{"n_layer": 13, "n_head": 3, "norm_place": "pre", "attn_scale": 0.125, "bias": "all", "beta2": 0.95, "weight_decay": 0.15, "grad_clip": 2.0, "warmup_steps": 558, "schedule": "cos"}
Each number is 128 + 32 x the weight over the matrix's rms, rounded and kept within 0 to 255. Layers, rows and columns count from 0. Numbers have three digits each.

# o: layer 4 attention output (transposed), 192x224, rms 0.0671, rows 39-63,103-127,166-191, columns 160-191
# v: layer 4 attention value, 64x224, rms 0.0689, rows 39-63, columns 160-191
# up: layer 4 MLP up, 896x224, rms 0.082, rows 0-129, columns 160-191
# down: layer 4 MLP down (transposed), 896x224, rms 0.0788, rows 0-128, columns 160-191
o166:127146151088114111131155117142170084082108155177140129147120128116161153105103148142147092166149
v39:096198156107095161121108122181172161122107121150165146091167151152089093112132135127136111091149
o39:186109099118124073154123123097084165081127120174142134143156177145134185101166205120092086048155
o103:165141153115133083157105096100087109135114159120137073135162137215125159151158180114104125093097
o167:146095085122145146135132144161167098132137125098078122122182109101136052149159114099123039178135
v40:190153191101100100094093166118094085098061125158113088118132123162149134128116189072095118153090
o40:061140133143130164129077109146138179152074197164100121152097167078098107109123126181107167088127
o104:101104122136066151104058151132119131132142160119114165167088141152065139083116137135080199154055
o168:093102089115094153113113168147130120131142082120131168121146108121121167166111064178183119145104
v41:159144196157101085069115089204143080077121151114117161182124141067167142107136093110154135142161
o41:154100135109096107158158093062097148131160146175090126123163141203097106163169114143080089092149
o105:118152149135139087157207123116064105101120123109076130126150080211103105187091103171184051099066
o169:101134118126100116132100141128156195144097125164120143119123128142116085108143126087087163095131
v42:212077088115164116071155125140116096126113090120160119160137140173116141087175104068158130112099
o42:085104102157140141148075085135150069073147060156114108119137124117132112128128076133167061128096
o106:133154123182129151164132159138105118070143134095127124130136089123054114129030086183161094169071
o170:113133173184104147163120124101081170130083135120137111144113142133116135121110178184114164103131
v43:171135134154145086122110104171146140126098076132134136164176114140118178119114129175159141173109
o43:234120061150158106166131085096109029120109130147164107138142192115158113130138121097094175118116
o107:141153083109131167142086116085127088091122096106150102122146120157080113113088135071135199107101
o171:107162119159155154162117139161121100117133140084060109097145099157139109156173133140114094122140
v44:168223129107142109132153173135136055107117114146117120111134143186223085118123096050071119116137
o44:190043166117123108175092097115188113063094133124093164104138144079057190131117123136147055169052
o108:154101169155104143150096152108151145119151112117155163112156124143037204124071075099068037163133
o172:133146116129076121118070160134160130131126176103142096090138143097099144117132131184085142129119
v45:114196122165107129130103114199173165108089097088179116148165128098130153151106138143148087159104
o45:194094067159156106088163177010095098143110150151136094126154189142129113121212160124141126111139
o109:145147095123150160104186128103091077148169101125132082094136115111093120130165133182164141142125
o173:134169132122140141118088108140123117138142086141105124087165171134140136168146092081082168122121
v46:132128146119145077080069128093110144148149146134084108161109093141159109102113147079141102157099
o46:082133141114134136126097121157103139108093124103144148103190147143115181092181106209156103162138
o110:154116106140120170078151108138173158119134084115145155115149106111167130105169099138138145116149
o174:161151080110091117085178131136090109115120145140158092165069118136128151116110165111099184071070
v47:099156141110113141080084149103143150141118182113089147131152095115118175128119137131063162120102
o47:126121107145151102187111124179112126198121127135124159047093126177110073190059100143175143155158
o111:149095127143128135151182119150132182137100119134100147165114099111142048116143132159184134122128
o175:118119146067122087105188084149114114111203112121120113129099123137157167111133133144129128095137
v48:082131080048149177146117157109113173124108172109125087073145126184055170098146137162116118129163
o48:089198131148125101150178160130107131113160072114188132092068148120111060116133119096046143089162
o112:091127120155136139162197119135091106092177114192128137122113170058137092109181177186125131121128
o176:101088182129141118158139100126164151133135108159140163117143122068160139109124101137210142155083
v49:072106067186086138099161142112120087163113137080094128144170149074098169108115119024088123150100
o49:140079110151142162169093147133165149146097149140100134154100147142086147126111161157137148141188
o113:143144097111110184139084093116150122135109141087100142149032141153107049072171141144151154163128
o177:113122131099088168115117112160158103090200110089130092075124136114142116132145107188133102139121
v50:144175130113081163217150126127095138120071131129183131075083164109200149130125168104127154106180
o50:095125120093137125079155090134171101124105193122103106165090086053112162136039135070155174118128
o114:061065099103157041077166112143142078161170102123094164159108169046128106146108137126119142134128
o178:138167101106142150086148128146079075138169112084105108138128082150104116151144147114091126096166
v51:106161129194166157057081114141132182172133124120156103185125112111027124153122119145144139115077
o51:114157087156136076128172192110065107100132117159186130103141116163210122126079150138075105109141
o115:166111130104118160139152134158121121088126125131166128115147064170147112172120152147176156147103
o179:163100143110105118156144136127175086068168141121097147117129120104173098104108153112168150151137
v52:211094148153124134113150088122138113160114079121138130102115126195135117133109107127191146130093
o52:066154175131096185122157132152151115170121142109121114175137157110109148120206116131144098118113
o116:097158168171088128116101142140115121107148102110119121137163125151139158168157055119126035129130
o180:128149143073149095129061095089096144114072160176165109175095154145138133122098144120079123114147
v53:141115100091138125163157114138093165167164158151126116135109139112123147128140138155108074106129
o53:045101145076169159066055126120130111079124145074168105080129118093123134106108180144131155131102
o117:112174091136144048080101074147138074133092114097207147092071128091176103110080136110114226129168
o181:138087148140126156111106119135145117114110130186105132124157116169110087138101149106214118134109
v54:145163118097115153136127113143130153161147095175146125129123112118114118130148170193088125110111
o54:130098107153124069118130103080144067086078115157137129132136151124161169137174066073149090078110
o118:133191105159107073170174122090122049122123119113123112108076164192087121159103111104124153143120
o182:156116159132143191115108130109156158114111159099123135108135101150103137136109142123099129165190
v55:164096138154153153103108086112144168153144155105103115204056133130111120175108128159095072153137
o55:099140121166158127203198163098139041109090114115216093142117167139136183098084127163072211137169
o119:108166092126140149165189146177148108063128108102135108113132135103114083100114119159159125100127
o183:133095142121152134185123141168180126093124163126095138137181073115161141112124136072150094158113
v56:103102208162132136122136150193147156133155177107176141091101145067187043153104109079157086113101
o56:142117128063077106146108137058170158112094073103079133099176102137092251064192145151215125153094
o120:127151099094124091129086151122145174167135098120129088075186114170143179130103094121135127168132
o184:119172084108107119089122111131133134141117129124123138126127141140118143106105142096080162132142
v57:139111111127135177148129135107133128112121147072103102094160100123070095122135174072080113112206
o57:002139140135157174086137159187158157169122110160097127114094137090109129088085115161171056165123
o121:137125108128104142156158115161100114128193166169146157126028114046120091100092122171135108147125
o185:170106169127117121073129094120139143135145154142163113133095134124126177109119121171165163117134
v58:182155159157146109126122113100125115171120157185125127174125140174112153102127179089104104129129
o58:177086132111115155189079107124121122069153072128151136101116119164170148118151092147085150111135
o122:149102163095144165159095141140147167066109104110104127145138103114103146126099137150091118124060
o186:122118101090103107160151175200138096107119147107111138122120090067164147167075131147156095176071
v59:104171086116118139159127118165119127152129148145205130109116145145180139085128145074121114142131
o59:126090119141154153088099118134111141091141125129113108120128120107171165142133134159150075107126
o123:161137136146162098171128081119104156075146141110140135133109107076132138098144126143089089127125
o187:166143162125099119138115139152146080144123160093094091114107120147099133140082192125105109159169
v60:144146092075166144088171166105150131125171126180114126118097131088148119062158147063129147173131
o60:087048175158126117137105121094182124129113074126118122099107072139147128171140065176176091107114
o124:149133141171139117161150147108137121110127116142130116088099123149125128167092096172162115144118
o188:124125169191112156171135111102111180139120123126157139133121131142137111107107132193150177130118
v61:141211143138109114032075208173178131070110154114044107079188127057124071129151126177174191092117
o61:175083147052199108167095130031062131185098164156087135178140109185093187136055151143142058113109
o125:183047116095127173134114128064065100172125118166142086117111128158098174177098113098178119138003
o189:142157086095143139108132082145112142152187102144137118100135115142145110140169100126112203140074
v62:077070176114166110158100152097123178082170114127126128154135110197170108132126131135173127125140
o62:190208160105088119171080095121144132098132088079195109111148128073094155118151131177135151128086
o126:138164130145109107116068124140176158129096101155181105111212161106145200134124095124107153111156
o190:125133114162134103114175086133124076170104159101133104131148134119129107055148135099145118077154
v63:170051158167120106110132101091134223138147043192100129123066125111111135126137138144139154113195
o63:119198097199101099107171148118084086160109141159158096161128145115194154121150109145091096085102
o127:075129133088130134158107134103109138103091131130139086135152093137107129160113125120163119103110
o191:128113140068162105140128139131154083080121183093140145097137127167104137145160129083154050120120
up0:159069130145128115086132096125162153125131123049126139100173146147118165121110119111144122143059
down0:085105163115111166095133077086116116177155149068101144184141168155089170169108111221123103175111
up1:127133121118102125114123113135144129131119148116144117127106129139129119133113119118136133138133
down1:128124139128131127133120135136140144112138120137118122119116140135136127133123114147145127145137
up2:149146099103086158116100007154120147138092104130105131121128138148160129132132139098145148149090
down2:161139088134132162109130195157132060154176171130106115169113107132133146138146123137175115127083
up3:119139127123080144132120115135120119119124114124129132119128132128139127115109098123128129119138
down3:127129130123141119139138137111110129129138124130145129135116141136144142129134124134140120136126
up4:142119116142143134114063089095138133190190162122136107174102151112050040099144141140168129111147
down4:156138115108178160172087086107129148107172155151125110148164125147116180120183113214109144153169
up5:083181173125093133141163116180088127108120159064177131124139171119110123116141122120088131078142
down5:114085185161124091128151146226123143126168074161183123110066128110102121114101134129096106124158
up6:122073138113128156115136109054101112100099172086071123100155188112062076091118128094174140122183
down6:185112138110159129157098114100099057106096156134080150133100063191102145133148171146169131112104
up7:163114059052102121154166098104123175163163125075113119133166151153087141111156095150096215094136
down7:145214119140106115181118158176129103094172039174189098103105185049143118116151081153138173138127
up8:132113191140064125085113127183125085129106114168121124107082106070171138099096149167166210111103
down8:213105142122141179149117174187080096114094099230116153137163148111185150104098157092066136095072
up9:136134146046148129089142149123081113138111160111099101205147142070132181104139122097125132103113
down9:136154147161117127099107165127155193129107097119049113102148077095104140055168158112132170150122
up10:173174137145109128130120151169127101147171105124117154081132166140127034140142080064164147047115
down10:178107130073144135089131147221116119115117112151086166170169179141111160117145092034106138134106
up11:081183162117138132126102132196126181172230140142139131090165136080055137197087087088122132136113
down11:165148134150134074134093187140104165115181146155152145094137150185088194203152141144074094115193
up12:181152146110099147117103167107142099146128110128120095087126149159140091148115106183163097137169
down12:171144108111136089166132105119133178149151137100152127124109111105146114099105126170110159095130
up13:104084161168123183138090163120100198098185130182100133144149187127141117134131091177112115059159
down13:176162122105191053109116126160135126110099104103170103135125128147070154161151124132152097154102
up14:075159143047135190125134097062183107134090110131122135116124155117128152139139094135128079148095
down14:119124171119186158169119155169119148119107180122135127124080156121222099186191123131139055128097
up15:159088169146102158094128086054141147153146095129151083121079116116083159116103168104130117126088
down15:132144156124129123099123131111121117135109104139141138122100138117146113143158125145126086094121
up16:161153183092021087099127130119102066104095113127155123101110139083120134121135145154163176110059
down16:115100149176109148132153132148143100093069149152128134095113099086150150134173181123171170085096
up17:076147070097140125119093067198113095085074129128108115135186135134144086097132103098154114105146
down17:139155132091133131099077132089183094153103093150126095148148153125114163102133153115136116131096
up18:176101092146153127151113162076149152062185117132099146136138136171139038178101177073055118106163
down18:086151130129137081154075120186130123101229097100184077197134101099132138159091120079119167153165
up19:135116117134087114023109114055097180124091066102195112151142198140091151121170073126086136107003
down19:130126053119130186157168124126093136112088100083097119080112168157168087083115125113113172196146
up20:146171123128142103169116153135145156054162167074115153174128183073138127131117086104122108180077
down20:083091099084132141130171131154148130105129077137098136133133143132142206085214104055191083155045
up21:151121181111110117154093021049118182142138161074139125187132137120070112100156162079134075084183
down21:134055106129162130148174111164123110137196150136170164170136187103149184056142124114099097094161
up22:148129087136126219140125150097139189100091171116144159143092154119113091098100145119097192086131
down22:130081101156153195107180171150142139116097149149159120140104116081134092172181109166146160093057
up23:174184128139121114132128107118112166181142159103195126138072142092132148178090150148136124132117
down23:136131103181117182110157122070139127114110094166075129170113171173115095110125149067137138132155
up24:165106142216103099099134153144109127158172170090127158133128149098166119156047162146146122104110
down24:115104136168147131224173108127120104128148162126128179095124109099220175072120217167165105111124
up25:150103155125113093099051162131130141112158103125153147099142141077158155171123065131120138064118
down25:115109115172132122142168127097140124082139105091094136137108105151114130117111113163124150119174
up26:107124114159132222114141093050098200159105116101197112162061133145079156074122159169093142109110
down26:087118155172103169083130181142166112099126136134141134127127129114117118115100130094136151143140
up27:137137158093128217082106142124120123146111175095057105146196099184081094097120125152090129128165
down27:117144056134113121123127138084114099115104135099095138139074199165197106074140156156094095087196
up28:148163143169124152112139100121125086114114156092129095107171153139135104133082128131113140142155
down28:121169140154182138069124157192171157093107097090162096161073118108168107100128154196176159161139
up29:102102148093139137108087107191155186137136156072136150117170159180118051139142112126093080101169
down29:143120153137129190157152106155128145170175134199200158174127150116100096132168108053211177143098
up30:082071107150126075114094142156154085072164104095149143081103107130182112180092113101146107174121
down30:138168101178134113084122094085117118108108127138106127150155036087157146092145131129169136076132
up31:143120093112106148119132069170115110112158129129080150122091112151124161172045064121108159165116
down31:118223091146077081198119150136080133138106150112119134092192123158148140084116137159149169139052
up32:125090086080092154158144144120161173095161108105071136035097154053120178160100147086131123145099
down32:129109223103132078042154151135107149046139121069051152032084146153165103114141105133117155114107
up33:132134123120132183101120075112133074094097081148154118118137161143153136120110109132104119125140
down33:120179072098093155068121086140087108128134102122089113152138088123129116129156102088115176111223
up34:137110086071121160106116058108163181145114168128156067114137145175098139110082122059124077097095
down34:162078068141156179157200138120138094120102101162125112097127120111148049057143136115135126119134
up35:162059156128103156050088076164184155093082078119172109128149134115100149081125138126119168078070
down35:110127132163121066156126137124130151190156116163096132127089187116108132212107133159104074173168
up36:128087079068121114141135117142122126057064134120176149163135172132145075138111085078127180065123
down36:128105174148070118122106157140116113103130109154127109095123152092128118163148132137226116125079
up37:115084139072120117078111139105134098087091111143166110088122099116191140149130092110202132172106
down37:110107121140067134111099132199134100151128092200115142132161122110129211093182106117139178122082
up38:204128170074116152114100095036109186141159053113158133107115165169131229148115134125072111185071
down38:100128168212112193125143175109057157165165067173125137161102109135069073143157118144121153136118
up39:160122160166113226140135128138176172096158144127176125162036165061117148051097143087095106057160
down39:138255118217143145162088144076090064083084118189128145143171190144168239172062162198101071102060
up40:124147137110123094157144138110120076108091093100141133137120154133179137205119115127153161160041
down40:080130131104137123135120161182156107171164102181129127134121137112077159088147148179093173132081
up41:058137157103105135117108063103113172102180078131102150137129118089120145125117098179120078131055
down41:103168153205104053133138130135148137145132117128223116133130152141068146095123078142138197116138
up42:115158134080112159158125158137137146115127157119158154122166154162141123140054134101143134127085
down42:131139121126101113190104181181125118140120146091170159151121093092181111143142108145172121149135
up43:138143117126127130096125117138126125124148118108127115123127166131127119144124124130163137110135
down43:135134134123130124137135134125127120130122130122122117132121146126155134132124137138135121144153
up44:157083054131127167128135137081122126086112158057143156146124145136114158118153174197115148195060
down44:118103145129122108135163148145123086122109165141112152147077120162090088187092182165083178142087
up45:127120130073098128131124102094138113128098146087093098118105102094063116204108093092150104113120
down45:172169161139073128142082162124114124153119122153111076111120147132043104104120134108153209138118
up46:101151099147134174140107163126168057034131181134107166116151168143092087169115143164110135125126
down46:121125101122132138140108053067093167144103151142135156091142108127072154153117181113087081160136
up47:091162117144132128043109149180116123067120146108105115114118123130190057201077145064238155119112
down47:134146112111083074156136118188168101128158126133164126162170140145113160131180095191131130161110
up48:080097071155124128106120095155171097060163125139072132152120130117147065095126126123157100107128
down48:124167105088129159170115103099116092165114110133095144140128128154191124106085145129147236170101
up49:152169103101102149098114132124101148061101079126168142130113203155146087077117106130125134119091
down49:104097122123156111142121116176106119091082152158111149125122166085089117103118105156162135144070
up50:141154147102160119100119163139092156101136110167063158087084139144153118145156158087099106133170
down50:136143078126131145161093124129095086130154088204075090065072120070166140073104143175172103177206
up51:194141115113099185168116101128144090169058087175114125132063183168106159157090137138159157144140
down51:065130134161146074165130137153079155132136090164140094170110179144144052173117110115130223158078
up52:133129122164117144101127125129126119137120129130147095116114152130131130139095136146122133121131
down52:120114137122129123135127112126128127131111130135127122135126118135136148131122138121113120134125
up53:111096138114140122097102118105149086066130109151097140058109112111183053194123148122131139121132
down53:139115153161150178132177163132163115115109147092145185197103096155114075154089138080114143143149
up54:181112164077091121125135147076215108094120076112168119124133191162130105151142123161197163084101
down54:111152051112160113111129127149113129076100091119163131148131142180168081099119107091123123103119
up55:047212079128142201126143090127142188184141126136105136204110148057079098123163098108130098144087
down55:171112147098060084165066167147137042087120120159106129119102115139129139148124057132099131168102
up56:182196093125112117096152138121114201133110095121161091147137129124179116162090089125146171116102
down56:127123170052123138114099191066190143100148172133090135145097140138073083121113133180159116099126
up57:155196141140095164122135057192076189169161020121155158115122181129108166081125081111134095146054
down57:093141159112131119124090128003096119158075170089136104113131108076071113194161182165092121128132
up58:114125121130118137117127112147143133117128135115128129127141122144135137124118119131157120119122
down58:118113126138138142129131128126130120125122123133138128130116132126128119125129127125131129125130
up59:086172104107080108107180179100046124101156122133116077125121149166185085111169155164208147123102
down59:219172155024060123127130149177140071048167129086176134100109198175151139084188144086131097122091
up60:106132065075127161020119097164103139098158085125107121110156096123079172120148090173182083133058
down60:102128103124135125104156177126108071109166166148087100207164103094138190133117146112106061171181
up61:087185107083100141127077109085184127103100093127141113120179130088137108149152080194127132099116
down61:100113146105102140113142119133163181149109116204181132123098078117190081213117087169155152163158
up62:135126127157141141077154176170126108179103196147099122115055123138121035208000149090140073143128
down62:125188074076147215111128108105142093143101066090160156063108219185052144166121162142068183120120
up63:138168166089138166103118120130144196123108124143117099143165118090116150144062093177128123132141
down63:116137140114174190187145146119128172148119141129101126163105110115132174162132100130106153198110
up64:176113154099123126144095085090114137130089126093161141113152164203195190106138125178085115120116
down64:153130104101145103113126140123136109096139105120120162155086169183135131089145099134125118135134
up65:149116193182095188032103120060144164134089147104154104130122151160083153079091159206199162106049
down65:104087037187165186139180163019188089187122142120137123171097179089131149150108156112125205169181
up66:142161136151078118134120107086132077097092117101162115138074149150166116150070146088147083153065
down66:139114158080087170090062160143116040096194118090090116060176118177145092060152127171165113131143
up67:137161038103159138147152093059123162161089125129149118133082181136098141134148115149116152130138
down67:082116089074108118155121130072074189106083175131056188124093169072149133154129132165178152160123
up68:089124145156117138133130152111086164135146168156121107161082129087091090114114125140151156129167
down68:118148236076125153164121092093082120157137121171116178148163178172141174151074203135042129182187
up69:095128140102148141118140072080200101084094135056159181060119168151178096133132164135150122111111
down69:131159138126129082167166178184179139128132100151129105176072132170118151182179149130154144144152
up70:149124125132114133139130106136126135123133108138106138105099178105120107145129130109140123127150
down70:113147129131130125138117124130127128127115130119130136122131131133106116134113131121122142121145
up71:136183118162113093115133153167158083105103168153170125127122145043124101192094109080093123118124
down71:164120144116111209185101183089135161155168079129040135108140157154092123128208123141133095112141
up72:156161143127118129154141089094109143129120129104120115164126142139104134091071156114082145130206
down72:105066159142101087088118096178106105097145175115084161078133096148130162123196124082171085115117
up73:148073101110154148096136119066138151103098161124093142064138147171082096118166139088101101116182
down73:169076152164203079038106097112203168151113161143123133106134197129095141178126094130149129187192
up74:136146204055101109096121145150152121059135146076148120102178145141093079115125120105164111101155
down74:115108118121165186091138138130110126084118139111075116107129169178145155070167132088100235172132
up75:119182096112127186159146139135170119074127115156111115032080175153101100114160122154141133126122
down75:150140151117084140107132150137128154161078105084157136097033212139138146071181123113117138113141
up76:151116137116109142113111134121150127118114105134123119112117158136129137124086118126142130135114
down76:111118115132127127130142144126121127130138137124130138142117111116122135138136140126134140144126
up77:099134135127115145113120113130122126110119112124125129134122149119144122117112121114142123115124
down77:110103125125128130135126148111104119126127117133128140128117129109138115142140124122149135112126
up78:134178114081115161098158117170144159082138022149182125135086163064139118122137098157121152153112
down78:137191130135077128163079164171100101117079176065136143177151089114060100136167126134119153090100
up79:095074066164130121113059151197156152128186138147099166121162128103033153101133095091097146123103
down79:128132102127152137165104137100116111124162152030117158061128125121119169033140105116126115072170
up80:175112086082121161116112159157120139086187164111125119100158143123120095111145057115086087140178
down80:122080119077148142148151125198138157082040152122183129148151106106069154122171142113041104128144
up81:086177160068127112085137126127120187152110165099206143131118111123129143108112096112143178076153
down81:114117172142147100207065188166127132138113089130133110103143066168119156118122071150181067082156
up82:120157159165065135153138158110083098157136157135109138168115117141181043105143125115123182149121
down82:094046128174111178130121132097136129153117155116091147143168223089178126107120176149140122152085
up83:145100148148139161132091149121144108194105181165136170130100135146116039191086169169139173176126
down83:072142208178120137154176123147077105124098085087142137168098187121173160130091151124125146149127
up84:204057168033115122104146114143116145038115083083164116121170153174176141135112162123159153163106
down84:176172113097129074127129161060137102094150160144118128168118095164143103157155077159120087128168
up85:133073136131040160065001092108132069032101111059135117178185114155079095089185105183122107080089
down85:212172189125132113094000111113146132108080111176167101183135179113119094074142103145148079105141
up86:108106165170096120121078123138080084126082108172170149119105149134147171096161120099107162105129
down86:150123152150130134131096187082073111095140124116114125109113083153176107113117093045145143126145
up87:138121140109103150107116126134149122122137128113130130135125156123128134130122126126136141130119
down87:132130140134110118127142120129126132127118121143127128140132130142115132132132134139118130136116
up88:114125143091129121163115122129083138137184115135207099119160130141124144104118103093076137157130
down88:123116110162166152108155112135144141137116081155014130095163066109107091039155165125157131085107
up89:029162029181136172170125027109091135131112038106219172147111157052129096153118137160134165102089
down89:104156109119139150146091113144154134099140161118149153145114120090164127180162080145116130127071
up90:116074092181133163143104091062097104099101122146108102171111154081128125141070166120128062129166
down90:131149139146167061130134119157144179116158089124086138157194157140133187134120108105122147151111
up91:180128137102150128107114087100110074140121183136104092118154117245052096122096138141140179103131
down91:123121197090145151168176037140154071174129167225091084188120148153082165096104125159169154127089
up92:082163120163052192153110136080121182174149103126153169103090180103087055112139141193165142132146
down92:098176190117090128160070145093116149145125145051162168070119108159142154136147215182124107048120
up93:071161128118112192123128077137121124112077086134194141145130136156129086097128133151140161119146
down93:126122118159092144124128158116139150129120105153137104133122115106121140158117127180069124127130
up94:124126131154102157093103102129132115117108129132125120133106177129104099125098131109167133125105
down94:118136126141119084147118120118131154150133126148143127144140153093100152127120139150123132123144
up95:162142119123129130076117131035124084108063116107098095146143119141127068114085133112124120094208
down95:129132106126112142130093119104156127116096085116040122148108130151169143123165157120116175116166
up96:092123139119139119106081114102097135131188106126135093147144127091115128172124110145151100108170
down96:170130102017113220191079067176174054162096136154147098095125153194142162120143119158094149090167
up97:123084176134099116120101074081116161115076131049172065169108127150098127091111150103108122119173
down97:174093141125147160100165083089129101105143195125134099097090160121117106117116119082164084121160
up98:176111091110138109114116171084161129055121136116081177085101194160071076172116101130121076047161
down98:036192078092130118133076104108209107123068118055159075176069135117071207159227081156092131158119
up99:100126174150110068120147044131147173081158131114169142128134150096077122172108148125130077101151
down99:131115127093139206158134172137118109088151123103040152142099142112146191138073107124152107153122
up100:124126116137120129122138131145133122111117121107142127137120129121140130141103128118156127131112
down100:116144117120134145133131134125136138124123123123114122118129123127129126123123127133115128117125
up101:144144155135081134122138101093118114093119146074126141116137157155167052141130121137071177138144
down101:154080180140119117142124219113187084089227036127139143094092104187118127145105113099126178137188
up102:163122130126138159099061134106143127148124136144136138091144161110156135137115078122139178093151
down102:130099173122166149148150107132110078140065169163156118166085145090185143125130152147132181149093
up103:046130139146117090121144121053125161086110129165123136167074193056131130122136142141090071093132
down103:177171152057092190072128138139157000079117135112083153131071113155090198168198111067137105112172
up104:099137064122122139107091163165140079115116143092162127089151136162132034173064163034179187104169
down104:144154088139121110123037140136149109095120078097128149176097102080120143094127056097131136175140
up105:103105147148109141114128134124139100100137134109076137169129123123145090142131074106135119147117
down105:125136137153172131120167160153149129142095071136161146178157086163149141122133151118118197153138
up106:106089140110133113130052135154175139113144098077107121050156091132082142126138081126151154124102
down106:116089118190123169096159152126125125129141107158110113139089130138156102081136142144126189119111
up107:136119131112092115098119112084166168093083090093133151135089116093141144144058091156129140130115
down107:140145175150171124150154134107145110114105064188119159223101181166062154172143094138094098117098
up108:168092174173132193159119122102081145167119089181115162126078136044134102122074107166168145151142
down108:130102080136110158140172149184124129206162102127131115140091140093180153088162095144102145149124
up109:122080115182110128130131075131112090123139079082108146107088141114175123089116067139167151119147
down109:128178073116119084130154184185110091178138070113129128102105091066236099058149130113046111141124
up110:108106172154116179152123120139156096081115149127140133082068170156140062167058134185124105111130
down110:136142111123142093094093130157138134119112109125113123128073110104142145102141137145124118170134
up111:090096077137133182142119161057127194140153114156138130099160129163086143174140121155106109115075
down111:231178136108150136085071129171112127153166107141180145127092114194100113161118134156103100175076
up112:106127130036114105070102113120121175112114129040116113109101129156110084162115058060147090122164
down112:129133185135213115121161166141103030073135198115101156178197093123142106081130084166076088093139
up113:204145170110078159125134155153140070127106068112195101012148163149129188107076131089153187135054
down113:093141092165169120060083121181040058175174150141055110116179148121125126068137135121045000157147
up114:133095147122125110098148119070116143123133134088149046182148122095095162135136133146154098122107
down114:130154119092087108124091099153093144101126123080148148134122173114210086087139113069116091128093
up115:106089136173122097120146123178104093181131147158176144096087125120172071135124121164143183169143
down115:135091096111132127155132218077130117140126105140035101110097111113180125085121134152162184137113
up116:107144104128118140118117127129124131139145122107143144130106148134136118134109129123150127105120
down116:140130132121150133132109126133132097127136127135129136133132149146133142145124120125117129143129
up117:108044144097155229081113100112143153173169148093126120141131221097068142103130123151133083114162
down117:074065128118165199091104122141166147145192127125099147068096116127076071084219128111166150106156
up118:090150162150127130101057100166146137146135113077150182077135120164098113099090067111111163079128
down118:128114136168081118147148115130195144135112103149162137162116161136156081149113119110119126165130
up119:128126122136123135107119100109129129128136122130126130144129167112135133135124112128134126135120
down119:134141137124120131131138132133131115137139132122126133130134124132106121138120131132135127129136
up120:112130140116090156117128128112147117132116095123141126119141150146120126118093109138127123122106
down120:127135126144137123144125131141122129142127128121121131102137134125123138132139127133121136116145
up121:126125123111124141117122122122126131121149132102144124124120127151135118123124111106136124121134
down121:134117130134124129129138127130135127128132126138129128131129132141125127132118132142130122133126
up122:096095137209129119084081102105113097086145207132139098153111116086164048085134144163110126116134
down122:101110148155084073137126131111144151168126158154195109108093152138149121126150173132155122116045
up123:117094120116132090121105128167185146136166178102143175138111136074192081125130033062117144134125
down123:117079121184144120089193147118155121101118081170109135171164078162124093111167147125155161162143
up124:159125140193092143103098180175126091076179077138119113117153222106094167168130112157138124167061
down124:119091092129112179132169095126132104162165122131110160147128160128158207112177083134126116127119
up125:074082119166098160109149113131121101187093158103085094141118155116119089129137074181207109117207
down125:104169146138173128160106132114174094119121113162064099177126097173088164073142126150101148086083
up126:146062111118137115142084093112153092081069135095130115221158126195117109120134110073078133092122
down126:089146158106143078137113149154118139121114092124173118111118156127180196120153142103144139103116
up127:091107184118099159116134150115173137151137072075143120139136146128134131118125105110161102117127
down127:150135123119168091167123132105115122118169144137103150129156098139162091146116105121091130118120
up128:113155114159109211102124120154078114074173013170124162128092162118148120158123099169098085114080
down128:120105105147120167087148136136079139079144073201101143141120112165169162121165084135130177108144
up129:131135103099140128132135051159087135148140117064172152129099158101147176108113100149141134112136